Weights of a small GPT-style language model, trained from scratch on English Wikipedia.
Architecture: LayerNorm before each block, tied embeddings, normalized queries and keys, attention and MLP in parallel.
Training: a variant of SOAP for these matrices, 379M tokens, 5784 steps.
Each number is 200 + 20 x the weight over its row's rms, rounded and kept within 0 to 999. Layers, rows and columns count from 0. The size before them is the row's rms in percent of the matrix's.

# layer 15 MLP down (transposed), 1024x256, rms 0.239, rows 269-296, columns 128-255
104,163,184,196,213,209,212,189,219,168,205,243,249,217,196,219,206,156,170,192,210,198,237,205,205,192,180,184,185,212,201,215,198,185,197,195,222,195,224,194,191,200,156,198,228,196,196,192,169,184,218,202,214,206,230,188,159,214,184,180,214,215,215,198,216,158,168,203,196,184,204,253,184,174,204,228,196,252,227,185,199,206,253,194,190,212,209,205,193,210,168,203,182,203,193,153,197,192,197,218,201,208,228,164,210,224,225,181,209,178,186,193,178,233,206,222,199,222,201,202,204,231,172,226,161,201,215,199,192
102,187,201,204,209,201,202,189,214,194,184,199,178,236,239,233,180,206,179,207,185,203,205,231,182,222,195,189,204,167,198,225,187,193,215,212,222,232,217,217,200,176,202,209,203,215,206,201,206,184,193,193,223,171,211,191,200,182,173,180,218,214,209,205,233,187,180,231,183,224,193,184,231,188,185,222,210,180,189,200,197,187,166,206,179,197,186,223,221,183,219,202,175,178,203,209,197,202,185,226,177,223,172,157,230,194,190,216,212,202,208,182,195,186,219,206,201,190,181,205,188,196,190,228,197,226,177,218,223
099,154,213,212,187,203,202,204,223,210,231,209,212,197,216,204,211,198,160,183,216,176,229,247,183,187,207,192,201,167,196,182,234,237,189,207,210,204,211,220,208,157,212,187,197,204,211,213,228,234,215,184,205,196,162,169,185,204,187,210,210,213,213,208,180,188,242,197,201,220,201,219,155,203,222,173,209,218,228,200,166,198,183,225,203,218,177,188,177,192,181,217,209,185,230,224,207,210,233,167,207,218,207,224,177,176,221,240,218,212,211,172,230,204,186,192,218,205,188,214,199,186,183,196,185,184,192,208,219
097,179,176,210,206,224,209,185,191,216,217,186,189,228,203,201,188,179,205,200,224,196,182,244,231,201,215,187,137,181,175,208,185,192,215,197,229,206,186,173,174,172,199,252,208,222,179,193,160,209,207,230,200,184,155,198,203,175,206,208,206,211,199,195,194,182,164,208,168,237,189,223,206,185,177,198,183,181,216,203,196,197,192,216,231,184,182,202,209,184,246,191,208,210,213,199,203,212,176,200,196,205,227,232,186,200,181,202,245,224,224,184,194,186,171,176,196,223,185,210,196,226,216,203,179,176,173,207,207
101,137,195,189,167,191,176,221,208,235,220,182,168,156,189,192,169,199,151,199,203,233,193,206,207,160,210,207,207,180,190,213,186,213,195,178,199,204,176,193,190,212,177,191,207,186,210,166,217,210,190,204,180,182,203,209,216,195,162,195,187,222,176,184,190,213,175,202,199,176,181,206,180,243,201,211,179,201,147,206,201,197,209,179,171,228,203,161,206,181,200,201,199,207,195,220,180,178,201,201,173,168,179,189,193,198,195,191,186,162,177,200,225,247,205,180,199,189,187,173,169,190,218,219,194,186,199,210,170
100,154,198,213,200,221,190,201,211,229,221,240,166,214,220,212,163,190,195,184,203,199,230,192,178,163,201,183,121,226,187,230,196,211,183,163,228,182,201,184,186,224,222,180,230,174,208,245,199,188,207,210,202,195,228,191,178,217,193,191,191,208,190,224,213,216,193,200,220,200,182,206,195,185,206,223,210,213,237,138,193,202,234,199,155,193,196,197,194,202,224,225,225,208,216,202,192,174,208,172,181,212,185,175,225,194,202,189,196,215,203,177,191,181,199,197,204,173,228,234,216,201,215,184,184,230,206,218,160
094,212,195,208,171,221,193,185,183,177,207,198,216,189,220,168,194,230,184,195,201,211,209,227,160,188,173,222,167,203,175,238,201,194,202,177,184,220,207,179,255,158,161,194,225,184,187,196,217,215,208,201,169,219,201,191,197,195,217,217,228,173,251,201,213,169,210,199,198,155,170,186,209,216,159,212,217,178,195,193,213,220,208,205,192,206,203,203,168,174,181,191,194,188,163,184,172,202,206,214,228,211,211,191,197,202,205,215,158,224,250,197,148,218,153,177,193,193,212,207,189,168,175,205,197,186,195,175,213
105,188,220,187,228,186,198,200,216,189,186,191,178,221,174,207,208,181,181,161,203,173,209,213,163,197,200,219,205,199,185,219,247,179,204,211,219,193,210,235,208,190,194,198,196,206,213,189,196,173,205,184,191,198,211,148,226,207,170,215,200,207,194,189,209,189,228,188,174,183,217,214,199,189,201,175,179,163,202,201,206,190,209,211,199,242,194,184,177,227,205,224,208,199,204,199,233,241,166,214,189,192,196,193,174,199,196,195,212,201,180,168,227,186,169,150,222,207,177,183,215,212,207,195,191,213,195,195,216
095,228,179,201,200,209,180,197,211,212,201,192,224,239,164,208,196,183,189,167,190,156,201,199,227,180,195,221,191,213,196,182,184,200,179,233,203,176,178,196,187,256,211,177,186,216,230,194,209,210,198,160,197,209,177,200,185,233,177,204,212,210,215,199,208,240,217,196,170,207,192,197,208,207,208,217,192,203,166,199,216,207,180,219,224,218,180,212,210,209,193,197,194,217,216,207,179,196,227,257,186,197,197,211,203,190,216,217,148,210,191,176,183,210,222,198,208,170,198,193,181,213,225,145,219,207,216,237,197
101,218,252,191,209,224,192,211,188,223,171,240,219,184,197,194,231,203,253,196,206,226,200,213,204,172,172,171,188,187,183,208,203,230,220,219,200,215,192,198,245,188,242,208,189,202,185,211,216,162,192,214,165,198,175,186,180,201,179,212,151,204,171,195,193,198,230,206,220,206,215,188,172,211,231,193,202,191,190,214,193,211,182,191,221,179,185,202,168,230,226,192,196,224,177,226,197,153,205,171,144,226,188,202,203,150,225,217,223,205,206,201,198,206,188,204,210,196,207,192,212,216,196,212,175,203,193,205,217
105,226,228,202,153,185,164,200,202,221,175,206,222,227,192,167,185,221,213,168,194,197,182,215,219,215,212,210,175,192,197,179,149,218,195,198,228,198,181,191,219,169,196,199,211,183,177,209,197,178,186,168,171,221,194,179,191,166,186,223,184,214,215,220,223,227,216,187,229,198,191,207,166,183,177,178,199,177,185,218,207,208,194,211,194,212,187,161,176,225,202,182,195,220,181,213,234,215,174,208,233,201,202,188,201,212,249,209,166,229,181,189,217,222,233,225,172,173,155,202,192,211,196,181,210,201,182,193,210
097,188,235,200,214,195,221,164,217,213,207,177,200,202,170,238,229,172,227,213,210,208,205,155,212,224,160,179,180,162,160,183,185,174,181,231,199,222,208,202,211,202,206,190,207,213,177,202,182,186,191,182,162,163,241,215,211,219,193,210,225,183,240,187,200,209,216,232,182,174,196,213,181,207,202,231,194,204,190,217,200,213,210,169,225,190,225,214,216,212,196,199,191,201,181,152,200,181,181,214,187,189,198,206,178,215,202,184,195,180,173,229,210,195,239,208,194,204,193,193,160,195,170,204,192,215,216,191,227
097,226,191,213,217,201,184,214,182,169,229,201,191,190,217,193,213,160,207,211,206,215,223,204,169,229,209,210,170,168,173,182,194,168,225,199,183,201,234,192,174,208,263,201,185,257,207,182,213,183,177,179,171,189,200,203,172,195,212,191,193,232,195,201,171,207,226,200,190,211,211,212,188,172,212,203,184,168,222,188,205,225,136,197,210,171,211,229,185,187,210,236,187,208,205,209,192,215,215,153,185,221,169,187,236,184,168,195,204,214,224,208,217,186,197,192,188,231,196,176,200,210,191,228,213,223,210,188,231
097,183,206,187,221,198,209,228,194,212,231,186,184,217,218,194,237,178,164,183,185,216,219,182,219,220,184,192,205,211,217,221,200,208,211,173,209,185,193,230,200,203,165,221,218,226,213,158,217,234,238,213,226,170,235,236,173,188,190,204,191,192,186,204,199,197,172,201,209,206,219,213,163,205,208,209,211,193,219,224,178,198,213,195,184,179,192,216,234,218,197,195,204,175,201,182,227,222,200,196,238,193,227,167,208,184,209,199,227,191,210,201,226,214,201,175,219,222,244,209,210,211,184,230,201,198,176,205,186
106,189,176,168,187,190,194,240,194,187,238,217,208,214,205,198,210,238,176,197,209,174,152,231,200,182,221,166,180,204,183,197,181,216,194,200,190,216,172,184,207,195,203,202,204,208,203,192,220,215,221,200,218,214,199,202,218,230,221,209,227,180,206,200,226,208,164,196,217,190,232,249,202,218,194,174,214,214,262,235,178,186,210,196,161,202,202,233,211,187,163,195,167,164,181,202,198,205,216,199,210,186,232,202,189,195,221,215,235,172,180,183,217,192,183,196,170,194,173,209,194,207,196,192,190,196,164,202,180
106,261,169,205,156,182,204,194,224,194,187,197,234,215,248,197,198,198,214,230,204,201,165,217,188,222,215,228,197,200,182,181,230,215,203,191,167,207,220,229,164,184,156,206,198,206,236,155,226,187,193,191,190,187,202,236,183,192,201,198,208,177,193,203,240,236,200,179,186,208,239,203,182,229,183,212,226,196,213,184,172,182,177,205,206,201,183,215,208,179,180,208,198,176,175,191,214,242,188,207,191,205,223,184,184,208,203,177,195,209,213,171,189,211,207,225,203,224,202,193,210,220,172,224,215,202,184,201,200
102,222,171,208,181,226,230,205,225,211,194,208,206,199,168,194,187,225,198,233,191,218,155,173,156,210,174,196,235,227,241,227,209,192,205,228,209,203,244,204,179,179,187,208,228,221,177,149,188,207,225,229,209,170,163,215,186,210,191,206,239,203,186,206,236,209,227,186,198,222,199,188,168,185,206,224,207,185,186,189,189,190,170,226,168,206,198,245,201,198,223,235,225,222,176,183,172,177,195,195,194,202,205,208,209,179,193,214,230,192,205,197,199,204,186,187,216,201,194,225,193,199,204,200,190,160,195,213,160
101,152,177,184,215,160,205,186,190,202,229,190,180,187,201,207,166,242,208,186,202,162,199,195,203,203,238,220,201,206,204,196,180,185,195,211,240,208,195,152,189,182,188,202,229,215,187,180,182,227,234,218,212,218,183,229,233,196,189,192,191,200,205,197,175,214,195,164,170,178,161,247,201,179,182,227,187,250,191,208,186,148,142,190,208,220,192,219,220,213,186,198,227,196,220,219,198,209,218,181,199,184,228,197,204,230,194,228,255,219,216,189,194,186,191,204,210,226,177,181,216,212,210,253,181,201,176,201,167
108,224,196,189,209,234,225,229,195,186,180,203,172,208,169,215,172,224,224,222,205,196,228,201,206,177,221,206,202,216,174,188,212,206,196,172,194,193,196,183,202,209,218,204,201,210,216,215,199,169,195,195,178,196,228,196,158,188,211,160,190,181,198,208,202,183,228,201,194,175,184,216,212,183,215,213,197,186,190,196,177,190,215,193,196,158,198,176,169,208,189,222,185,211,185,215,207,200,198,204,186,193,250,190,197,166,197,241,239,204,195,185,208,230,202,212,199,223,196,231,204,223,241,200,198,222,207,232,172
114,227,203,174,197,203,153,219,199,154,227,195,201,221,163,173,193,195,189,212,197,218,226,206,224,170,208,168,206,243,225,195,232,168,211,206,183,218,201,185,212,208,187,189,202,202,164,194,222,176,207,176,190,216,220,158,179,193,229,179,178,202,213,189,199,210,180,208,208,214,202,157,164,185,197,194,192,181,221,224,202,218,229,184,182,219,191,201,237,195,153,202,177,182,177,229,201,202,193,233,196,223,179,212,175,174,214,216,178,222,185,215,166,186,144,188,194,202,194,223,201,173,193,199,212,176,182,209,236
097,238,217,220,199,186,152,200,186,220,214,205,186,193,195,210,209,189,171,182,217,213,209,199,164,183,185,178,222,222,180,201,218,184,199,196,202,185,214,218,165,235,198,203,204,244,244,187,236,208,184,219,151,191,188,159,197,204,210,185,211,209,184,184,194,182,197,214,180,218,183,189,218,214,183,191,214,180,173,168,179,197,185,216,222,184,188,178,175,190,170,190,184,177,232,183,217,194,192,191,174,236,189,176,192,188,182,190,187,190,198,190,186,189,202,209,172,178,162,182,203,168,212,205,208,219,215,230,182
100,176,186,177,190,224,243,208,219,207,229,179,142,197,195,163,219,220,229,186,188,235,170,182,178,225,185,209,161,192,195,209,207,187,173,197,201,181,187,196,179,220,171,206,190,177,222,202,173,163,198,176,227,171,198,246,196,179,224,190,233,210,259,216,190,217,227,203,187,201,179,188,180,204,194,192,211,192,179,211,191,180,211,197,182,217,196,171,199,177,171,203,171,210,197,181,193,195,212,206,195,211,180,193,211,234,203,199,200,184,208,209,213,169,185,213,193,174,226,212,224,205,192,179,198,182,198,191,177
100,178,222,255,232,214,218,201,208,166,166,220,201,181,210,202,204,183,228,189,213,170,174,195,202,212,236,195,224,211,213,210,232,194,188,188,191,187,218,174,206,208,173,177,198,164,210,225,184,232,209,220,188,198,246,193,197,191,206,204,226,188,204,194,196,167,188,186,208,203,161,213,224,186,163,186,194,194,191,215,219,182,248,191,212,203,185,218,245,220,185,250,193,187,211,235,206,157,178,208,178,181,211,193,195,181,202,195,199,193,177,183,192,200,207,190,210,195,241,172,192,205,194,167,195,205,196,242,172
103,214,203,195,179,229,198,217,212,184,205,229,182,227,156,211,172,207,184,232,219,206,195,196,186,191,183,145,199,200,215,170,197,193,226,169,183,194,165,184,239,192,228,202,193,215,170,213,172,206,195,220,175,195,212,180,205,193,206,230,217,234,196,227,213,192,195,191,179,186,226,201,223,184,210,183,200,193,228,179,168,188,221,185,195,238,234,206,209,218,202,195,188,186,188,195,203,169,200,201,233,218,163,148,235,221,204,216,189,174,172,212,211,220,169,235,223,211,198,188,225,200,204,208,203,190,203,194,214
092,203,182,188,229,255,203,210,230,199,195,178,216,186,184,189,192,171,200,196,190,184,199,187,203,192,210,185,185,205,177,187,169,204,202,186,215,205,202,229,142,222,187,184,187,195,160,199,208,218,232,209,201,219,223,172,223,204,152,172,172,215,161,207,177,174,190,242,186,184,167,198,188,185,177,223,212,189,210,218,183,189,197,198,209,142,211,213,209,211,175,236,211,248,197,247,192,198,206,179,216,224,211,192,205,196,225,187,193,187,211,203,173,171,198,210,214,195,199,200,222,201,220,234,194,200,214,203,193
103,222,193,226,190,193,189,196,196,169,195,214,259,194,191,166,193,201,198,186,207,200,213,199,199,213,217,226,196,209,199,250,179,156,195,202,175,192,173,208,202,229,151,187,184,215,219,207,183,168,169,187,226,195,206,204,181,174,148,179,200,191,200,191,211,216,162,208,212,188,230,212,193,200,188,187,212,213,228,201,191,205,208,210,203,212,214,181,242,199,197,210,148,207,195,194,215,187,228,206,185,204,212,205,167,181,194,171,191,191,200,246,185,183,224,222,227,210,196,182,192,202,206,206,214,184,218,173,187
106,211,200,216,214,175,210,187,203,219,229,193,211,236,212,212,192,186,201,202,206,187,182,201,192,220,190,199,165,164,175,251,189,214,190,195,201,195,196,203,206,170,189,209,211,179,163,206,155,216,201,193,158,162,199,200,149,240,148,207,206,195,227,208,181,220,198,200,171,211,208,204,206,183,222,194,197,193,206,176,225,202,177,222,239,195,178,213,210,195,211,203,191,225,200,191,237,213,217,191,212,221,215,195,237,187,193,192,184,229,204,191,210,196,160,209,199,226,211,227,199,205,245,203,199,217,216,180,232
105,198,213,189,220,189,152,190,198,195,204,213,210,148,167,192,212,192,204,219,215,253,203,200,199,184,167,200,171,175,172,251,191,182,217,186,180,203,212,199,198,183,195,212,208,180,191,177,225,185,198,204,180,241,192,198,204,196,216,197,198,224,222,235,200,211,187,207,220,191,195,200,222,210,225,183,174,206,198,182,202,214,196,198,258,206,198,209,196,218,178,211,201,187,231,209,178,243,157,234,183,220,160,159,201,188,171,210,211,153,231,226,184,195,194,232,169,193,168,223,198,170,204,200,221,210,178,200,208
# layer 15 MLP up, 1024x256, rms 0.231, rows 270-296, columns 128-255
106,218,203,233,208,228,199,212,192,216,186,213,179,216,174,221,201,189,204,213,219,167,162,163,191,201,200,205,222,168,202,217,221,199,212,182,220,183,172,205,194,184,180,204,149,190,223,183,221,190,222,195,208,201,239,220,211,219,184,202,173,208,206,209,186,184,216,220,186,209,224,228,233,224,206,226,182,231,182,217,215,210,183,198,227,212,201,193,199,236,192,175,215,186,147,188,191,244,182,195,171,199,204,165,212,174,230,180,177,226,229,163,200,227,209,223,185,204,215,164,212,217,184,207,217,189,228,196,197
086,194,168,198,181,180,182,226,234,174,194,204,197,180,204,193,190,170,199,194,161,187,190,216,167,227,217,198,229,198,215,199,175,166,217,208,198,217,222,216,205,219,166,227,189,198,185,212,202,196,176,171,178,202,188,186,217,215,197,224,171,179,237,205,196,227,205,195,212,169,197,209,200,167,133,204,181,174,252,207,200,215,229,217,225,199,162,235,201,206,146,197,204,241,179,206,179,189,162,198,200,205,206,217,211,209,217,167,240,197,173,202,207,221,207,171,197,202,185,185,199,200,246,214,214,227,197,193,198
096,197,183,192,158,164,203,216,235,214,194,206,186,192,197,229,195,223,183,196,198,183,180,189,207,187,205,179,220,230,197,213,196,213,188,183,200,180,189,191,184,197,187,226,215,185,195,188,231,211,181,189,163,210,238,215,228,212,179,189,216,189,216,200,193,236,187,191,219,207,209,164,218,206,203,171,185,188,193,181,235,206,209,189,195,231,213,174,212,217,176,216,183,221,225,210,221,163,211,195,211,182,214,158,191,193,230,206,204,202,205,194,181,181,173,201,165,202,227,167,206,193,168,210,193,179,225,185,212
102,223,198,169,228,202,205,183,200,174,194,212,180,209,184,191,206,201,178,187,204,217,215,164,217,243,203,195,222,196,202,188,209,224,174,226,196,202,148,225,222,151,201,228,187,185,196,214,209,194,200,211,219,235,192,185,173,185,195,213,209,193,184,177,174,206,152,190,218,232,211,204,232,181,219,216,205,183,230,172,223,196,169,221,230,184,225,203,194,186,201,232,191,213,194,193,228,201,212,224,229,200,197,172,195,199,216,224,180,234,190,191,193,216,181,190,231,194,187,163,191,165,180,201,199,204,237,211,195
097,191,195,194,212,180,168,181,193,193,198,209,189,198,187,184,203,181,264,191,213,224,201,205,208,218,208,202,197,183,207,192,249,209,217,224,164,226,175,209,195,181,232,223,187,203,220,191,171,189,183,232,204,212,226,191,201,200,196,212,204,226,166,212,211,197,209,190,189,196,225,183,178,216,200,203,225,219,160,224,175,206,164,190,191,230,149,212,200,215,175,180,190,180,167,181,212,218,156,190,225,178,226,199,211,243,184,179,201,225,163,207,191,177,216,209,231,214,193,192,190,199,201,185,211,202,234,217,211
096,182,199,188,221,166,207,197,186,207,189,211,199,246,209,191,195,247,232,230,220,191,212,195,195,203,240,186,186,179,194,202,210,208,212,210,218,201,212,211,164,193,196,163,200,177,220,194,204,230,214,204,191,237,155,216,197,207,225,171,178,188,205,206,196,187,183,209,227,188,266,149,172,185,201,198,227,192,216,200,185,214,167,174,183,228,181,198,226,200,204,203,162,189,195,231,221,207,250,179,186,177,221,196,168,191,180,210,204,199,182,206,216,234,214,181,220,183,193,218,201,232,184,169,211,201,208,192,203
113,225,226,202,166,225,193,192,193,222,216,217,213,187,194,196,160,172,165,195,231,190,198,200,194,190,160,199,256,202,204,208,148,206,203,209,157,155,180,181,213,226,187,171,209,162,192,213,196,190,182,200,219,200,208,223,172,184,197,183,179,182,204,198,192,228,200,184,216,199,201,173,187,164,213,214,202,199,208,174,224,185,174,196,177,179,207,197,200,228,220,215,201,186,189,189,215,188,219,185,186,200,210,199,195,174,229,189,165,193,227,239,173,243,200,228,228,179,212,195,239,179,200,174,170,201,193,190,206
097,215,219,253,217,221,220,230,202,173,193,227,229,197,190,202,210,218,163,196,243,196,198,169,226,200,198,180,195,196,200,187,214,218,179,200,194,193,172,225,206,171,204,192,221,186,189,217,219,174,187,193,161,200,204,224,212,224,197,231,193,176,201,176,181,180,201,195,201,242,184,180,220,166,215,193,182,207,203,209,191,217,242,232,223,204,195,224,183,178,168,189,188,188,213,186,211,210,230,130,218,201,200,178,191,200,156,199,198,201,229,158,206,192,216,249,201,215,230,232,217,213,201,170,221,195,226,194,207
106,158,231,228,161,197,216,164,224,150,204,169,219,259,190,222,179,205,195,193,194,203,211,202,190,183,220,207,184,225,175,202,188,224,188,180,208,231,220,197,189,238,179,177,173,196,229,221,207,230,205,184,211,199,213,176,225,206,234,189,248,216,234,215,206,180,222,206,203,194,204,182,177,196,154,183,197,223,170,220,195,167,222,216,191,222,191,224,232,222,192,209,197,210,193,219,177,200,221,190,204,201,186,199,177,190,224,180,210,204,177,203,191,226,194,201,213,218,219,205,192,207,177,191,206,187,209,218,228
102,182,197,212,202,231,191,217,234,187,197,186,207,192,204,195,201,195,196,229,212,194,204,175,207,187,223,198,179,207,186,212,230,200,188,211,200,166,215,221,186,209,167,163,210,200,203,195,228,218,196,199,214,226,203,228,214,193,199,204,220,223,222,220,212,177,221,216,162,214,256,210,229,246,226,210,193,190,184,206,208,211,212,190,181,240,193,184,206,229,192,183,183,236,177,218,166,197,214,182,190,188,206,179,179,197,221,200,206,196,204,164,184,203,207,190,195,199,206,196,213,204,213,184,172,216,210,221,228
096,202,182,181,240,192,182,183,199,202,201,183,193,204,212,199,198,197,171,178,199,218,210,219,190,178,198,199,226,173,204,204,192,236,230,171,198,194,195,185,197,169,227,228,198,204,198,206,197,173,177,208,183,227,210,178,193,196,195,216,184,213,173,220,222,179,184,165,209,233,223,200,200,163,190,190,211,174,216,205,224,195,232,207,177,192,226,171,188,196,203,189,215,227,217,234,196,218,180,180,206,200,221,196,195,167,206,182,220,227,202,159,213,197,173,194,206,223,162,216,225,201,197,204,216,200,163,204,197
103,158,196,175,199,217,225,196,227,246,184,206,221,198,129,184,217,207,203,200,201,160,212,172,214,222,192,207,209,218,238,228,186,197,192,234,206,190,187,167,204,189,182,213,243,169,195,186,162,234,225,182,194,177,155,220,230,206,205,197,202,197,184,185,210,177,201,188,227,200,189,175,196,242,202,212,214,263,214,198,224,159,200,186,208,208,210,188,206,230,195,174,196,188,214,210,223,227,160,211,187,199,203,172,193,198,230,187,228,211,216,193,199,232,234,189,199,202,188,206,199,218,203,183,191,201,183,200,213
095,202,220,197,207,199,210,165,197,178,209,244,196,184,191,214,209,210,204,181,248,202,167,186,166,200,211,168,223,216,226,184,224,218,192,206,211,199,184,195,208,163,196,191,225,207,218,219,225,206,188,232,174,252,149,208,158,201,183,206,194,211,168,202,192,203,188,265,223,193,191,194,189,219,171,167,180,211,202,188,192,209,183,207,222,223,197,221,189,199,214,221,189,220,220,223,221,191,199,202,221,196,215,223,193,213,220,198,226,189,179,209,206,189,174,211,202,180,237,227,168,210,208,199,210,204,186,229,181
104,203,185,182,193,194,197,174,215,193,198,200,198,220,225,182,214,197,224,216,251,203,208,204,220,204,206,210,208,208,209,185,206,198,151,207,216,200,211,200,193,167,213,200,216,197,180,199,176,196,200,196,175,223,187,197,207,193,226,217,206,238,194,186,199,176,172,174,174,234,205,230,190,183,172,213,188,201,206,173,220,212,188,224,206,215,208,192,213,190,194,183,170,235,202,219,200,217,182,203,211,202,177,210,181,193,173,213,234,196,208,270,193,192,157,199,194,193,237,230,197,188,167,203,205,218,232,210,208
094,215,202,200,229,206,192,216,245,222,226,212,193,220,167,195,166,217,194,203,190,194,145,178,199,205,187,179,197,218,204,212,193,228,176,144,203,218,229,218,181,211,190,205,229,204,188,175,257,199,199,225,189,185,193,178,207,185,197,207,191,193,196,187,169,158,224,188,211,200,191,185,198,171,191,218,208,196,225,191,204,175,203,198,203,181,178,153,191,217,215,199,213,208,197,218,175,217,202,218,197,208,183,181,243,170,210,197,216,206,164,210,176,237,221,194,216,199,193,232,206,225,192,205,235,207,192,206,176
091,181,202,194,211,220,194,210,182,220,207,182,184,181,195,169,222,190,213,203,172,213,221,193,188,211,201,208,222,257,190,186,188,189,213,205,181,199,186,225,178,205,208,204,231,187,174,167,207,182,218,228,225,209,191,193,194,201,189,207,223,214,161,211,196,183,215,203,195,211,194,215,188,218,196,228,174,171,215,199,195,185,199,193,202,231,168,172,201,210,188,205,197,227,207,187,156,210,225,201,199,215,170,194,223,185,256,168,186,196,217,177,205,236,227,151,198,201,223,214,202,194,193,217,221,184,163,182,236
096,167,163,205,195,198,199,206,209,194,211,199,213,204,193,209,207,187,203,201,203,220,204,189,186,228,172,181,190,181,228,227,199,192,224,215,208,205,204,206,205,205,205,205,226,190,189,188,240,217,215,203,166,237,170,199,185,204,178,220,186,201,179,218,197,213,189,170,200,178,184,206,258,189,204,182,214,213,220,231,189,159,173,202,188,191,210,218,201,191,211,169,193,211,227,201,162,227,197,180,180,201,193,198,194,221,207,196,201,191,186,218,191,215,197,205,234,191,210,187,175,174,218,177,193,211,219,181,178
107,234,199,229,209,233,191,186,217,193,204,215,209,134,172,258,212,215,165,189,169,183,209,202,205,213,177,202,193,204,211,210,204,213,216,176,181,199,174,197,238,227,205,187,231,183,218,205,191,208,229,172,211,178,219,199,194,203,202,180,168,183,213,194,198,190,239,190,221,209,207,240,221,184,193,208,175,182,200,227,201,221,177,214,172,187,171,170,197,220,226,168,161,178,159,197,189,193,195,166,175,198,186,217,205,201,190,205,243,197,225,182,183,198,198,189,188,208,207,223,197,192,204,214,197,218,196,190,162
112,216,223,171,194,212,182,205,190,190,207,237,186,219,173,215,235,189,185,224,231,179,232,185,226,185,197,201,175,203,196,217,199,216,213,186,197,206,191,182,200,194,177,194,244,209,189,160,186,191,219,198,185,230,185,210,202,203,208,190,178,222,205,231,214,173,219,198,181,208,207,238,207,226,229,199,247,204,172,151,218,220,169,224,204,202,200,197,208,181,192,215,180,179,202,185,191,212,181,202,188,239,198,188,162,183,229,172,187,201,158,188,217,162,180,197,192,192,182,210,194,211,188,208,195,178,179,239,186
093,232,181,186,221,176,190,223,182,176,205,192,173,196,192,209,210,189,210,161,228,189,173,191,216,160,210,213,198,177,217,219,159,192,175,181,193,181,216,245,224,144,221,213,209,218,229,158,173,214,184,173,186,225,215,247,217,192,189,188,218,206,213,199,194,188,197,226,205,188,166,202,179,204,220,184,193,198,246,225,178,174,182,189,178,209,212,206,203,176,200,208,207,223,191,195,180,223,201,211,186,208,222,235,207,183,194,196,223,222,215,209,200,202,200,230,185,183,214,210,165,204,205,215,152,228,178,199,189
099,241,173,223,172,177,174,190,194,216,234,191,169,203,181,226,202,194,214,201,192,220,219,192,208,206,227,193,215,177,230,197,222,210,222,191,219,208,207,240,210,197,229,223,210,225,213,239,210,214,208,165,178,184,204,226,179,216,200,187,162,176,205,210,176,180,151,220,208,223,196,187,226,166,196,208,223,228,194,199,195,201,191,213,197,231,227,197,186,175,198,196,213,205,156,180,165,238,195,163,210,218,219,220,186,208,214,218,173,196,224,180,182,204,212,187,197,208,195,208,184,179,196,174,218,198,218,195,212
100,204,239,238,162,194,214,219,208,187,156,215,216,204,170,220,176,202,230,194,171,185,171,170,180,238,223,171,230,226,160,181,167,185,196,199,179,203,222,198,218,213,216,176,193,184,205,209,190,213,204,179,173,237,205,235,220,232,138,213,218,227,179,205,201,191,214,204,184,164,193,192,219,179,207,171,185,213,197,192,205,156,200,175,197,193,212,202,176,196,212,210,198,218,193,241,228,191,176,160,221,202,210,224,216,215,173,206,171,208,204,167,224,185,221,161,205,198,202,178,188,192,180,208,194,209,196,207,177
098,200,214,198,207,183,223,215,234,212,226,183,187,213,185,212,198,172,187,208,203,195,190,201,200,187,235,181,212,180,251,199,185,175,166,166,178,193,183,194,196,217,176,182,238,190,163,199,179,191,184,239,212,218,199,234,226,209,208,224,212,210,194,218,168,203,170,217,197,216,194,195,197,144,203,176,221,223,192,188,204,222,207,202,156,213,164,210,205,188,195,186,161,220,187,200,217,194,197,208,214,214,161,198,157,185,240,217,179,201,217,191,209,230,199,138,183,191,194,198,204,168,233,195,225,192,180,184,225
092,187,188,153,188,214,204,223,179,176,185,218,200,245,175,192,242,171,197,183,232,198,239,221,159,230,203,218,202,234,184,198,220,201,154,180,222,182,234,206,180,240,203,178,198,221,185,186,177,200,194,195,197,195,188,181,190,219,212,214,220,231,186,216,197,227,201,166,204,208,203,192,236,219,220,233,173,188,169,227,199,194,203,178,220,206,199,186,176,193,215,198,210,174,225,217,198,219,199,202,218,183,189,183,181,204,193,180,181,213,228,223,197,187,169,149,231,206,231,178,194,197,220,170,219,207,222,183,236
102,209,254,218,189,211,213,198,231,218,198,189,170,197,205,210,179,199,197,198,199,233,198,224,231,201,184,218,242,210,214,173,228,227,195,171,206,201,169,203,221,209,197,201,207,191,219,208,206,207,234,216,191,165,193,205,209,215,189,212,178,215,241,208,219,193,210,215,199,249,213,222,187,203,189,192,226,229,244,213,203,202,193,205,213,189,190,175,182,214,162,205,213,219,166,203,193,212,165,232,223,200,210,179,235,223,211,185,212,196,225,199,207,173,160,182,171,215,177,193,212,192,207,217,198,215,198,226,224
100,177,197,227,184,215,195,185,242,196,206,204,218,213,206,208,213,215,198,239,228,193,196,199,194,215,218,222,192,187,216,176,175,178,196,214,171,207,174,171,200,183,204,167,209,203,184,153,223,179,229,214,171,189,194,205,198,214,198,202,200,203,237,152,223,210,192,183,209,187,192,205,198,184,195,202,173,202,217,198,192,161,199,226,194,191,216,175,196,157,179,175,186,169,194,182,216,180,170,228,181,191,198,188,202,162,212,215,176,202,164,194,207,207,187,183,228,211,176,194,222,207,203,217,263,209,196,175,184
104,189,212,203,169,239,191,222,196,174,168,209,195,183,192,209,198,173,203,173,203,244,180,198,215,249,209,200,183,200,193,188,192,205,198,204,200,209,189,194,193,220,202,192,160,199,187,230,229,192,169,224,202,156,217,158,185,202,172,155,137,194,186,177,173,223,212,187,177,189,195,181,226,199,192,200,210,203,153,203,237,211,208,205,205,214,198,206,200,207,202,225,182,186,187,224,190,182,194,168,232,208,216,205,214,229,205,181,212,255,187,193,193,194,197,233,211,220,211,216,178,183,172,216,185,203,246,223,204